Part of a small language model's weights.
Size: 17 layers, width 576, 9 heads of 64, MLP 1536 SwiGLU, vocabulary 32768, 107M parameters.
Architecture: RMSNorm before each block, normalized queries and keys.
Training: a variant of Adam for these matrices, 4527 steps.
Each number is 128 + 32 x the weight over the matrix's rms, rounded and kept within 0 to 255. Layers, rows and columns count from 0. Numbers have three digits each.

# up: layer 3 MLP up, 1536x576, rms 0.0562, rows 94-153, columns 288-359
# down: layer 3 MLP down (transposed), 1536x576, rms 0.0529, rows 94-153, columns 288-359
# gate: layer 3 MLP gate, 1536x576, rms 0.0579, rows 95-154, columns 288-359
up94:098135138170095104188156158163060116084121027117098125159135150151131089183102154182119095116076165140164133103231130161098146165151092079088166104120110165119115108150099093140092077148104150067132137087100155121104
down94:069084103129078119156141161166073102050137100129082113108149141135079127160056148168129134148148235079107122132240146118118113092123117072063123138112134172086152102124126108126110109108181115115133089000114146086106
gate95:117122122127158128121165146108132163136114114125123129146132159163120071174159124133178096125170143073141123151150169147117147143126150178128074112094110130159104120138073143145113117097135115136107158104108157133233
up95:130148123133166181182145131117139146098087087151140144137103149166088121116110122174146126127138083092138144092111091126177155147117162152126117101150095146118129103135114081105099071113144135089103149125110113112176
down95:180134114124142106104132148149108126131136164140119143102190124121158111126154084134103167097127114138138123122154095124111126130135201136158133134159172157054089136104138064213152136154080128123131094132142100117166
gate96:132092127159168135064141160138164096052101158105126169101130118114132124077115141175137168134131097064113080151133124096124086108139095117139107142128152142158163089199172122114127132039114130177082125106156133107155
up96:117174151077139124147122111095103145115113133159125141117119124174177104086107105187098108085107161107139100106114100068066080143090078155126161154129188091114163109128153147117109165131167115130120127142149144181124
down96:110154129126180146142117146093129130147113100186082169135184058208117173098088132167122168072120123108166120137174131138080109113112119136132160122137172151119157118129120123059154181083147141162142214102175183144149
gate97:168119143116086155129083106117120150186123135132108132103088139178115134095157120157129135136139111124133134125136148143131214035142144135110176148156164126133093066127147200169104085198120175134178122173079063101079
up97:166091113089078184121116106094115156184131128160180134094109120175091141051124134172109097108137124145111086139198141152143153077094180105108174116132194157129140094098157213167131121158119141141172143175137051098041
down97:164102108116105160055105078110157147137151134158165163127131120138113134026110110151145083142131166131108135162160132205104170125163091109121114143121161129203117111145086158194154115163118190101140255148147088131088
gate98:122199157143157140109101068144129095117098079156076148138133102147110149162022080117143158114106166129101156123101144162124150146154111167143136169177101139071157109102166110149103067146128165107143058079149126112136
up98:149095100124115139166118127117112204094183111111136147136120112127104132165188146134134165130127119123131148156156130138107156088121119036146150106082110074152127142132156174068120153121110096147113146133129173193099
down98:146114099151097183133112192170137168050145088142129146082105121101076166164140140199126143107163085123128137191113192153163186170150108124109143106153133094131094154166141064099124118149108187144113102106134150128198
gate99:113168105102058149122124174136161152202119118122150111097096089127020163136123138078090098121150148132134112172144150168107139051158149090155157150151144142095150078120141105120177140132180121111118138149108139138096
up99:178155104137104118135113119129127157098082158144153108147063175152118140143097122089139154118135131069166147098134167107145165130170153153116096071142129095126131103165156153127124138129148147146080125136132101129168
down99:165167130127103153169140118182115140103107127134096086105119149124131099152108149118155118130131099157152163141127162090135183156093139151117124110153090136131082096154108124128123107132128121140123058076119118152138
gate100:142108111129080096110175204091073104144142143066104100172122126153211136107131162185138113157177133113138074126180104112137120145114134121099121159083156148112094142123135168126167136145053114139140117090098100100154
up100:131172141128209190130056094190145122133146119158096179070210134101119133177102097080111160101110121145146146109115134132169089080193178136127100088114078107136163104121157067117057147134172124092121082137100136126121
down100:143095120104100076140142125103128116134089141095129079090098114153147121126155146148102172156173117123144096128092113118158107138091125102143098149115157143109126119132173117116124109123138155141108093128109133114179
gate101:176125109097118099085074129128145087105066067100147111066125154072167155142141126145090146123112131104188186116135129124050127108064112149105153125118125143130094144098092132133154119088138120134138113117142116144171
up101:103133089114136189146125113143091139081076124111137151132177136149087184100125191102099146159132134146118185146100152104121072106137117143134136163150089165109106143133123119116127151160135105129135117094224103150121
down101:161183080111080158134162230146149134180144132111177118108118155141139056115153133126201134105119160135161108147139138134168140145142110100153102183136106139171143102115187104131131171135118145121090073152130128102108
gate102:126136194128159117116121173145185150163043138121153073122106149120118095166169150128094090166117126145165123160168107170155125121143207174109151148157152168079101133103140138136124133117103148161167101100108130133164
up102:162151125137153100069104173115143124106143171104125119167187099113139151104157132165147093121100122166117088106137151115139159147075177178145173133173119091108146131118158168116134096094173165129087125106129135155148
down102:148141113142177060116126068086176109127133073164130165162152095129148146136140124140158138096156170121145154104110117151138112158118124107100108149132145162189109150118141144097150067120149150131081080117165097068154
gate103:119137149105140115114112089128147102163184146110127123150148122126152144097104071120083093151104136051151166120200139061119229119136116106143137118100137116126126131166117088126137102117152158137102123109130124081159
up103:104146073155151107116114093141067116119139066148114115113156168128168130161182167112116128169130160116147106150102062133111067108101119157154126102104110155133146186115109134148101098158105115130144171141115207170147
down103:134108105146080132105159135166119123114091102130106127132152129119121122183173172133137183115103108184170099147076168159115075148134115141149181104142074105163117136110161093137055192136128141086107156142120086148095
gate104:077125126131105188147066226186183137140148112165072145164111121136124131121145162166173155117138150125112110138157122195155115148166138131137079098032080117104050117174083196104133107253075125163147107093179040106180
up104:102145139111131123122113119183154163102144114137172129066126100063127188116112123128117160188137151142121102129147197099150082117159141150128116061125157108128114158105154163139145133214104142137118108106134159113183
down104:054072102098222084107115155111129126111164117144142149086141123002187107117140164171165129157082135123141113134142133118017102120167159085124104070075141145120180161136114126132139079175116135143156080123130191162117
gate105:147141164046135150147067123127153146199151101171109127113108057174168106138117187136148167138092136189137099088096185108140140130108148157076068159188139121088148123134138048095122146097124081127107089142108161153158
up105:155117131148132132158090128114126132167099079117096142076116120087138125099108116092150133150126150142122123109142170117182071070139183113110104093102167179123130135161080124111063082163101169151152127134143126127206
down105:120042121175163105183086135156097136190163148104110102114174121085129141068125160099155167156152124123136123129161084090178053108160092110059121088173159152173147151155100178063073154165060147141130112137067137093134
gate106:206063215151096147148125125126150159137116157168147148110170115130126170176120127096141076126097130119085157166133103095156119096091129113112080027146139132081148176162132149097085109178134095086168122138125103089052
up106:145110145143144166170121129147122105139101170213146157114187093138120119141136086142097126116110123142123097112167117097145094160136054133074089080148104198127165146146134064124120062156083129103119127182123122124118
down106:123064155114112129156132103114138141115117147139146174181146131177147139146119069139122089140073109156158139088156132118191125112115130100099130089132106160092145126137133095127114122134137156120097194079114119165159
gate107:104095139148138145076143133130142143183107109080113133128131111111143112098130138216142136118134075068111174154095139110139161112107127125146151154155131153109102141123193123125166110131127168144123110131146126113155
up107:134128096114100129109158136157167136138122117164126171138126126175124093129108139129100136120107089161132137128158118121140103158118130099156115145133126137114127158173142053124136132161167134121109150135065121137144
down107:112162131126072130115113144121167137082129120132097199128137093168133090130111135124119227135122116120102127126115127131157136155087131126136129144112155134090129121153118146107146162121156121132143146143109134109141
gate108:130135152086083159108128147151141098107153170162118137135125118154108086158034170165108110076104124116126153148102123170140089100167112115147144137152138120136147121118094163140114180111169115124129135062116146119106
up108:131107147075119124115139104122142163152181142132139144120149111163143117136054216170153129117101163106089092132088095141130098164132164114142130123162150110108195130137110123156097167095163092118144141107121090131136
down108:098115137104106094121119134127122143013144134187185117124156097148147146127108106185148144169142086139058131125083123175119135163133128139099132130154136115153142155155096140110122145101127105119067146112105135114144
gate109:137154099077126094106173137112180093121073148130103189028115148095104121149136117154130092176134118159150115139134180084113093104098122094131119084164142119130142102137122132103131100162089113135171108082168163111125
up109:191171127208102156155131156146071141090115122138150129125147162160105173188114136153089108149102148083206172111193202168133163075132090173124082164167126134065108081091062143166119082136148107070103159088110165123135
down109:105149124111127165151140098120097112116134162074211086165123087107154166160130046173127122131109124121157155139117149170161117126155109143139138128118139098064124100109170127080121133174085103152064255114101096105159
gate110:137076140136142147099090176121100147169120109138113109122150143099146109104089124096137108121112089122139118130117151071152154143114063117151146145176121085123095113092112128145168135127115108147210086130124177152132
up110:188103083128131103096125115099147118084116126106098173135090111155123100137164146110117136142134125135069177115121111126088135109165133196123123137145191158149117143149123118131120065130118201101173148122141113102080
down110:140099115103113124182176179116149134122105127121090133151124132161158104139147134115188061156126113125109103093125135100128131117159084129104119127114139130161131127093153103081098126097135164108093009140157099130119
gate111:102057115084102135122090131145172123111147159192119139118117131103207088129120106124155107171109140172107090101167109135126145114129144108102168125070062142126104094121100134153086100095145053123139091115134170122117
up111:158138145123115125168126149083101065154166174109143105182079121121116169149097091087144129145163107074141129155104158158159110096098119101124079169124127145142148089128149124096096145143157162176118121171092067123092
down111:046065138141113186083138098128140159098144187124111148110132114090157083119097151151094115131091157128101131167145141155088142127132127132062123126106140159069118127085112095128105118101149147087138075102078134128163
gate112:138145118083098141119128213135080123132123061161118104104124159153152125061102141184163114068111113190115168155119140182122125085081136152055147095136098126142106141091121104114173143159081144151127143118130121116150
up112:118118124157135180131186154053155090138113108095144106145207123128146117117096143095104201092108125123093081127127138137098150133170101122139128155132127162160152127159119138152153168111128120196119157093101130051120
down112:132076160123139101082099087083158150138185120185222125111127138149112159139116091090113114104119112154129143085141075119125129189144127162054140154093145165198179129107123102137093134172140186112145025110151140091131
gate113:132116145063195166175138121125141106138085133098133108135183095161125147185132155115117153175183128104121149179098165127103112183161078099092187115112104128104143081135103051084151108126111137145146131119134130095092
up113:134075180102166173154105136096099126110102180112145096081159093135112096184133135085140106123145119162149131138108155110116138136142089110132135190153115153099144128115105074154111106142137094131157106182131101109051
down113:115055131105158169158133100120084097101106151143177115101227098122127120130126109100122187165213139115160105217074170108129103147146113126147143141122155144109155132135110078149137138141089093104126148093108108173059
gate114:143097120097167179175097105152134110168138111103134090161110116154105113134063153122155089089143156152090167142135141151107128101143142170108125081113150097152127161083170097116127160125139137178137120108129130155097
up114:124125076130134099098135157126160093115127162079096129095085156096152116120153108105160042147073103208132135126162145100120132126120133143156180109127141107127113102108055139081129107105180151125139169138080131128090
down114:153185097135095109093148124109154111136086143167105165131121136156140148141196176105108082147154070185155062137121130139118143140139106133154168145120056133110145148142128104128142112156127148121168137164180117082165
gate115:146076122133090129147099109085131104159129126119106135121100078086155116104132175161127135207150057144083160157119093139147141105097097117153097127166111102093086171139121123155142156154169043130157098114160203137115
up115:134113120140148053142128160118103134118092137067115088130098070137111081095162088147125133065141022156132159074170144153160136136116113117139113119115175107153095142131062109094161197129103096157106120107128149142103
down115:235144128088190081104097132115135135116068159071081154136115132185076113086166100159157111108112076175130103072154157107157120121158114129173096183117165060117110130114190142091131128109113105120117090144118151116109
gate116:117129140084131090176096092169137093105109208164087141106110081095101135137081134140131145061116092115100162097091055150187136152101097122145111153179129115110139092077135150129168159109135122114153131136159089162059
up116:125119091110143186177105152143173176141136208189132174114138108082071105100113150137116163138176136025110144154098153185158114150126178151098142121128151162105123147129134143119133143157141103125155119131081086093138
down116:097127122125121163198099144102147130129125151147125142136142106071142156136133113109141101131113093072135130122083156203117176147106162131161181150120163132117141131056106180138147110119168127072109180166142070117113
gate117:200075137148063062131095130091069163109136114120140114048145077105056097098098127105121255154113084138170127128108172091153186089121126098105107094091096103073105105109096101126165117191118128115177149090097129088105
up117:092181120126144153177230125157096095178137117036201169109168186153111119167096090146108089123164135151106087109160135089140240178140205127140104123140118146110107121195128093126134127132073157074143138131081158113173
down117:079131124148131168136106117148142149146080113060182150139148207146116138164081153141089117085107152139069085136149123061139163125091158127118133095152098129120146121174145147102076157102109115103107121129139135136121
gate118:131115151084123102088190093073174127170090135187172089122103121092137145137111166153129024086174169138098148157142190131185168064131141113096141084105145118092171110162126114133167135130105138188132090077144131156112
up118:132182099109136152195095145149103198125142142086093094138135132121151145135154122172126201112119108138117118108172123161121089158109129159154125177128094154178110126083138110124171111105104146129146145114033122116133
down118:171132084076116155124075135119134182100128123060146095146082168154109144102137143136162189136098152148099130093089079085123135166161129106164158162082077207227168124119079100113108155150145106126177155149119119105123
gate119:101127139132117095167144185174117172179200147157109135129150111121172123093121064061154118186128114117135119123123171165135121116133134111164123133139133095124097127203094129090122103161133114131139129124160115114081
up119:142168138139154128146193163124127109157119138086111108177142107096135111120129068131155106187162095149135130112110111144142199110072146135115052149113082141097154157095095136092098154100082177114204163045133177151152
down119:148155217146136131121166130100138135156163148124155156181150079090126168139178098112169117144132123090053146149120193138107141121098127151147136108163101103061149147098089085119126132155077151145148000116120086168146
gate120:177143146114095053142103140095124129152153085117084161134168137098115094107154103118060162091088085078167092132104155112142186081137177128114161220110117100122125128183119154103116150145163143115109148128083131110094
up120:112075149113110169125120176161065151145181088189089116098121168083118108141119129101157081190148142096130153153125184110146104186132135137134168134128169109117138186163154145108125100139118137131139122078079163145162
down120:172117139146142145156094155121090095137152112191141136079139125144162146135112157103121123135138122188137150134065156107140133109155140122161164094155109080068141116140138129017101114136137112117157069107188126151136
gate121:136122121152090115127111151097111077158127094074139136101069154180107133168143119130165122123125102123137126104134128093167141101100063097151064107186060107118173150141083117152136106101117183117103131097156120148175
up121:105171153126183101148129140151116199103175098232146156129121132084094132111168173131168083116103131131174111147170125139100083124184213176116056057093138147132168167119172131103000115131143145179161120144129112140148
down121:116128120122152140127080084135078128122168185147160109140097135030116117095117159082150157081127131143136109192114139105146103124124131121109115126102124169083177079112190123111119096085037146213157019152133065157131
gate122:083185097112133142143105133154069116132147082114108135146106129131109083142118124141121052125120120132138142159135099117145116104130091163195102159111109138120089220134137155112100130187113103170117156093118139182122
up122:170078173136074133148133078151163140103083133138147103153137137118121143124132107134150175124122079126115128156136162119115114139133193102104152128150125093118154102143117172175125132117099162115157094105166111175147
down122:134116152149151158125140156158130159127110153124144104165132117112092129118136117100097139121114091141132121172129114130113125131094097123099119113135142152161155127125127220157103123108121120119112013091088112181145
gate123:125108134143106146150127151159132111110148116131142132097082119111060127144150132129119133160126139159128145105115126077131069118125158113178123129118148092159120129114125115165080132125147142151112089135117134103138
up123:107097156169114144173113170139106130167143137131112132120122136169126175104150155141142151106143148107127136125088131102101158114108127191099098137103139148124164211122125117154132162129140189157113120127133120119104
down123:099098174150083081058117147099112160132122136163122088112123203118112141069066092172144077084100128133124104150111122119115112121099124114104102114112096151145159234141169128137094118115116182155152182089138060148165
gate124:147110208079109138106106158144121153072093129109114138153110165103185068103112119130191163114163186042115091109136126155197126138179059122179157108118139105113120071154219064147166174115075106112101093147166169112129
up124:111088133132103102133143102085093147102100168105140147149135187154191088146097066087113119095143166025084142113105164133144112105110096106128135081098113127143122111118183115128109119102125064182093126140145154120157
down124:153111165175108124072229068106126098104115132102105132151140134102139103128115122173123122045137160132079151134091127171162109110112108125200117091074148133094112097184183142157167087120115143104125145160157109160168
gate125:109129116153092110096109146143200101132132161091130134109154147145154194134135144087096157059148087149143184165101117137128118115131058118118116128197077169103106069100145134144099080135139120097139122132127110150171
up125:144168105131106091085167105142098125127109095130126105119171135122156144115134131147146141128072098149141124132120135158105106125121096137122087115150069103084126155118086132119144164136144117139159118099135092131122
down125:116118124105128105119128151070110162100114181115113126186063163134150135132129097109113128110173199145155124119150163140088166128116172195103090141080103140115145131127094178126129163123082101114159141244113069113078
gate126:090113142129107135170073153103180138118138098136124194126140114148156174130157145126142142068118143032192110138107143076138077163101153148132049084136124145128172144163113059179130082153141167102162134135082089186139
up126:124169140106144098149129043114121148190159181143112139153159132127133178164068160135085127116116097141094142180106133106146112080144000075101119155164124134108109142135136161113167088161135102120103140091145127110141
down126:057140169120129146127139082141144159107184211102112128106139160155127255133107136099079141133120139135140105113118137122075104119090073176091175138092105127142144156170142143160135103142117150090112086108145086136149
gate127:159128149095110127175082134120133091166141156130086084165157116098118129145152133146130145140104168162120138121127148168160131155146127118167089081143168096069113173043163147115147101123153140120162113096120119101112
up127:144179148108110143148089138136178081115138141182111098138136083082166108065125100149181136163103192146141064155131143141103110161106230117119071146123152167126075151135131088097126141137178116175132156120145170085097
down127:162112179118166119133137141121092107139128107119140106179185087121108126080079113113198154137126142173107107121175138140075121110124138127168113100097158175133117099127107122101113145154175126126123083138127121104128
gate128:181101152089111134142154090156166128088106159115169126147084130155104111065145140116133199155134101139161178116125197076139162154087123102122155079136102093081090122140146114140178186131147113140113125162109122107103
up128:121115155150084146161118115119155147154131073159168097080140157189089099123122145118114128094110124167151105143003145122107140105128155097123140025153149134059111132112124101095167157104124121074082123134097100071057
down128:139009137076091192158069094123214114110101117169141135141126155141041108113124114106126104096030133146122106083108125106133114125072184171080120094135134120066108143099136093156122135105143106109085147174142057132113
gate129:069103141213122131129076172097148112168193208181146124109128118131109101150140167117105170098136102078130110155159115146123069159108106171135190150091112141166121158153158122132116124074121086109195159076107156181102
up129:098123216090149151127095121158140108103094113149122132193073174172096148123131084214160116142090068075130132133176166116151111124093158138097113148048089104093086167132170116088135124105126156124111114162113142088195
down129:108120139139148109118117152101196134157101150107133118121067134155103098115092126159103189088169157121130077142160148163124102098068124127067162153093191148169129196103165121100121144094137139116116164148135093128157
gate130:119095150100107133088139093107113115151107051115150094118126168105144084108166038121107092071110069129108128122147208099163116155145090155161164135111063135104175126141171085151111106096092071211152096144106095136159
up130:169128094112090134165155114142081166128142204171130195135096095117049127131138131165134181102179121092080139102119082153120124133159148143069161211114184068136115092184121186120060128133138202138125132165163129152148
down130:132118100142116129149119133124114152098094167122144192125162115154135180164159125128146139110108145160080162136192114117138115121129181119122144122097155114113107077128088137162120105136139160143126000136137119147137
gate131:108053122089092108144079185147172149092086096117068129147075137133130143160153120175085147111102118126169136111123149158127068158112115136122125199171130093084130098149179129183121072158141153146147101112138153172101
up131:162161147159118153046149125139147132105176119135132119109224174115093122123157096179144128099092178165157140150135066141137090107105100176108095209089093120157154099114201094084111166138107165151049148113150113129162
down131:103151125189185181104168133145079141117148120127173164133167140110130136108129116144111103116100139172114102192166082149126113080072133143118155216092110180165122130138151145122119098137094085162093117063129069114133
gate132:118087202117144127148099152141149112119170141176123140081175133183127092145147154097134133129110065135140097130138104105191175079171144116115164118123141101170200170165174093164097142114145107112076086133137144156134
up132:154055120118139114116142098121138075109159078087138155173146085102119135138144133124153136195115169079131179154141146194147155180134153184152119130125052133126068157088097108097169205111137127120147131094089118129109
down132:116079110150132141120170096170077164081093181152045123127175135126138114135147124123127162122149160105080157141096142181110080148093156149107118165156146165047132088123095116037160171125118159114108152166092105093065
gate133:055119106095117144117098123033171065134143125172112124083090105080130092123107098132120089109129061143119047139093149109109130109119110099031073083122151116086138136084118094115140139125112131121114200131106127117101
up133:060107086064116117121087152000156093107121136146130139141075110093144098110086102190103074133088073125126029129104127132114124104126083105049087088139209150116159156083071075099180137100129140074174199143129128096121
down133:139119115127141121141132131130116170083118160093113107175137130145136159152145123112136157120149182114154155121143080127161084148106115138164155148098119138178112096132166148168134128141155124134134199101162154141149
gate134:108163136140127164083175101148116092170104087134116118126143142142129142121149149111189131119141101195165130130126121148164118112132169148114109177171074163099157120122132149167143118155118131182078097090152132188183
up134:096131118064158137124105153110136159115079241141099140127146141134099093092125093161100114122097177122074077163127140094140122180136114114142168078101131084121177101137132157148101193102112110118243109120138073125025
down134:093115131103122109145126176147056104192154113102162119170114210072181129156068095110132099113126110122106095101148101083161102099121144157112164142112159114116132135137107098132149130084082100167118128207077087178140
gate135:133097070124140142061164121108171146091101062146149142123203106132151151114135106141069115093165135120112112208122086197138125114153141121067147126133075112136077159112152066187134136132116087110090112123153089146178
up135:127139142154106131101124129181110193155114216123107114117129158145126098182127149123162137113107131114168124040165142115139081215104123197158136152109159132114149108104136158063104111101095186174142121139191200119080
down135:065162087122094112097188159102086109096065070100217161141161112065176160112113153146136160148105167107118131149157160119163148175164143138090155202156099129009111133139098120108172108206169088099136088152151093162127
gate136:117132152103113101150135126121114097158175119142100099079116255168123119138154105147139119136204138160177145199108158123158157133162099145114138117114115114074184154128155181120095135142123154141145126172110146158131
up136:163100123129133206141123093139142146150075124160098136159172078088138169095117135137085138137117084160182164088097137130120108097181118094149111144134151071093092081121169089171186121100115186065114097120183111083163
down136:108133159082173146189130123121139120112136119127106157091095145123137153099126128188079158138138093182164167144129147090127161102152107137114137138122121081074137130148142092174174171100031189110124106121176123117144
gate137:151138116129094133112127133135191114152086205174074181126129073139154162112106108153147108157155115122094083182117095132080133191090161222130165116103123127129161124127153106111161083140127146117105132117060170083133
up137:180123125113096125093101144156121133081122130154157150135076113168129097156125122136115089140125092131129158142088180123156149212129165124133112107140159085158086138111145093131153132156128109108116119103132128106121
down137:120092174083113092089088098117091146085152111191119111122098130110096126152160109049094083134137087138116109136129084110178132126092116140139138113119188142166125063092131125129149135150128151091092152115090107086157
gate138:120135188098130126215133122154092165117158133126103194180138172112107129140159142127076156138148117113131137111158076141156140170080113106131142123127140123148204141114113121130132107136136173116139127147037207133102
up138:118165165163125094147210147143174168130151114156127129178071118097119100106131094122145103181120092088122155115153131148171160156123100112104139154134112136112093132087067122121152091107153147137136122109118146158177
down138:076110106091122140155160105138140134086158127163170093141105096118170166090082109154108129145117122093160192172118096177133107145094118134135131186180125132112132152109099113138153105146159111121158059100078145136153
gate139:089124149139061129232094142087118145150146196144086124091126137107103179115137135142121122121162173116069192140075187151125195114154120134113126025156098131103116166088192163078120065121109155158108101109164093117170
up139:182150099133127138106176086156152155114139118136148123154080113171109133146158119091145135091121156105145096134117064114152135106106132173135116170102153131133185177086217103124124169165124110161164110134176135134168
down139:198150109139155145110169092121172160127086089134100116132076148041170080143100169121098139166112068089107089164079146084099129120143162169127188178118116103105188186152153147159187135159045202163161080118165114138124
gate140:093105150147154159207143132142130127071105077106129143105121121213128112159176178054051124093127092149092147098184125134104141082165137155066155088119040162141085182138197050054088156122120134143147089138139139118085
up140:119070116154180133135159106105097181140122071125164143144143156119093169086200100139126083102096119216060073161122141139043128171112118114155141157168046117127135162156149160068117176110135168080163119147034122169116
down140:112101162077143158123145154145132126135154132125103099157123152102156165097111042155112123130166100146091138139126158190114111122107082122157149133154184106101167123128092152213123130126122136099157174172071176125141
gate141:100165139138103057134111131178126159097127137133157130112114170185136088154081134119088086148096114109160144096115141235143139106174157135115122148133138146077077113071117136126105083126139138113158136120146086102111
up141:167162101116098131167129134169123122135140129121126108165111117157109167119142134089200124129174064148143131157131141170124123158117148064151113150100138146154136095128133127123107120154136086101144132159084097173176
down141:149144113159130144120143122100105103149159126112130174140097100105107137097172122127153118130130183116145156243148148066157081146150110058098153074111183136160110142158182137166126166171128152121148125166101138133149
gate142:161194083155116168150142067151065115138147160157131168136126133102132151092186143158094123165124115127122109154121115129130105123134129086133105135141142095124142096110148157074111136121126134117134136139092072094130
up142:151113128145120122167129145106104104121099140098127091153053129094082134110164157151133133172091100137114152148147200141144152128140147113125168085179122094139200082137105101099155160153120162160126088139164182149154
down142:132123128088095118091116100073072102139128118149110108085093116157150173127136143159169158133146101109124127121129154127150154124135128095089101157140132105121141150154114130099148109135114142141142042131126035131091
gate143:132098088167109126138089125089171138183109106109073118085099077124147173157163145118133139124121129086189100123163099150150121096105110098072186111128172110146137181108121138171105133138089072114132135122155192066106
up143:081181068142150132127057098101093139132138182130100110100099077138153127115152147125130130097143175123121142142107107126190104168130123095119138102128140111116098083123125073089114138116134170145158140135114168121093
down143:140114128140156133162132123120118090167157139148116132128111086131111136157175124145128118141117102110127142137167125178150145204119136139133149137084160104104140152139097126139164151085111122107170153144129152114144
gate144:110148138121098135129067102118148188152128153073143100157201124110070124185143152146165093135086162136172136143110131131143146093182097222128142146151106194100120126173076102149147160118160146132123130113155150129080
up144:071116152071124089101179177110141075092121098126165154163162162091095120098096121138092186099141106076116138152180109179097122109073152112114166130147120149162127152113130071088178110107098122085059136118113167122157
down144:127079182131180087133183161128156121075127122143123133107097136135122141153131068147115160087217074091088150140151123124136165095099145088112146113112100089138112120073152116122157130148072122130104175133156083139120
gate145:123098121137147110157118120109161096102075146139155129082140118122116121117126116123089103144111151133078107132106118109151161183125178106136144108093168163135118123089124101131148174105095141125137233110072105128123
up145:110153082148161162110174165215094082106167150104170136179148086178085111164110120145230074077174175122116176145218130183146124153182167161156158156134106109146153122133120097140077192163224054064065157170152159185120
down145:128129122128127125128125131129121133129129129126134126127128129121129126129129132125131130127125133130130133120130128130126129131121129129124133128133131126134133130130133125123130125129131129131127086131132131124129
gate146:114171165151153165135115139144117114102116154117124126129129119143150121080107070115101150146117125090118123167171161149118142184107122121146077139139145117154141143165125130098141129199138113169102114130112184126134
up146:100136086100120146097169137148135167196119083155128117131108134006117139113063157099131130154108149177151100078096095060116145131125152164134104122104150109129165126096149135135123132105114109132139130109166121123150
down146:136094093143115106121133160087154201099112117117088126170110124092138109092104137108117107132148135115132159054122163106116171125134160155119148105114119134136101162097158167153111149081140134158094147119135153126114
gate147:140139084142150148176114147117178179163105104094178148141138190124125123176059170155112167120114151132143092142130157152168179078139146096091105104127144166136117141077141132177133164133140154142133138152135143097130
up147:109138133152137132127097119166119089121145106129185133170096131101109112153110135160137124146168163139164088117134162112127164139088144101118170135123140109172052105111127151122155141192211158149164204176172138103125
down147:200167157105158080091105119146062083133146193108107153115113104097125123043169125106171109138116092099158139073166114160117138189119134126143133125114134092130134120130058200139098148080105149143151130145116174140137
gate148:110112158094110141176132178119159131145145111121086148093077121129133095130108128115115211109056098160113090129123056080106108090115143150154063156114113111149110173087118107135121116119117137122127107135130140144137
up148:114141132166114141191142158113123130068130161123121115124143205124115122105159114120101190151126115154097081155185154137124122095101169159113112150139138150136164112097160138134106133108155144124127138133106093113158
down148:157121053179155173129161113092122149140142120166114081124187097172096146092149117131150067165163147082176146199163166089122099047159148136117147116112150167105146140120116124142122119122183142114048138088092093103133
gate149:117085105138103117114097067105142130093110092143095126129133134137104098162139082128134110108117119135077147146107116211133096076170157201106130110140074138106150162156146120206108147134109130153109143111100073137133
up149:110118126156145187146127089155131140170116199097134182104078173124142121102136120147106149051096124088118185097169135127155107079086133113123155060122142149069093127102124097123148130127121141122169124114114166121139
down149:118084113066140125135108085085144128122137142137142141170136102088165080091139134109163134173095123124115129149083107134158119101154196158140100138151106137121174128129137096141106090110146111102124208137081113130134
gate150:149132130126118121161162143131173112165134121098113150115163169110182141172179132149060121164153092121161134102112165131155132074135149128063167124126108179126123168104106163102131149120118133196083165131100071075107
up150:141109145102149144093081118154136128060134158109125112122101131164127138114150131087158143157124170141088123135137141086146173150109118079117123114109147125103116104137133125158158104107128169064126158109139124140138
down150:177169118140147167127119148120154120202150112126094116074094179095185094144103105220106157092113081133087150088153187089149159126130110143156093141116125133106130197176162153106154132138104171106108143105104139137087
gate151:173125140156124144135088151134089134127104108118147128081125148135074115132099131145104078130160107135127087122165167071136120074118097112191138058136101114112151148167121149111115139140119136167168112166205120132132
up151:120101097127144157113187175172196138174116066110173113073100120118116142097120139121092133123189120152127095108159156105094092065149115101117123131149115127146150127128094134082122135151142130110110129132212126143126
down151:098088126093163099135125105122116137129142054166190092111112126170163111076118129144133118123165136133165136067124142108124128091130129087163142098140119095198144124134158127101173096214104089088134161123127087121145
gate152:098147138131093137123070107140145123117113214066144135093127088110140090136099091117153150177162084103216118170141082082113060134150127140122122106195057137102127139178167064112115116149108177139166088164099105135213
up152:116158103122134154103114109176166113162124088091152098156073116118162106144138110078152181074131126143116192190138139142132168170141076060117108104137142125139170116064158148137121165134130049077183108114140132101128
down152:144175116124147169123114134086147106117136097075131081173107155108085149119110142105163143116147112135166155126166155152123152166073128188143193142145042067190141135136165151140158142122075149116165000164117123157133
gate153:064059081071135165089123113134144119158079110147209097166162193167146137110154131140076118091223110140154177212098116134147148158131094128115107106109038126155102162208097110134178133180122119134143135178116116136120
up153:122124116177155025125125147167099192165099092084116081114130110059148079150121087083068121095130119193122190116147176150133166132127175088170083203152127135129153123095093172118184129122129176103074165101119106101124
down153:213156128171163112036133150137146170100074092173107146130031112148115152127088152112159157134067108040130175134089092070139144158058111148180193197152134091138112117158108149113113177108154172153116134140140105078130
gate154:096071091144152112123088116175108132115115070160118140125166136129167135147120120134100133119080107110149131129184111080132165170169139108097127103111184124098165088149158134094140126153124158097113111074154106151098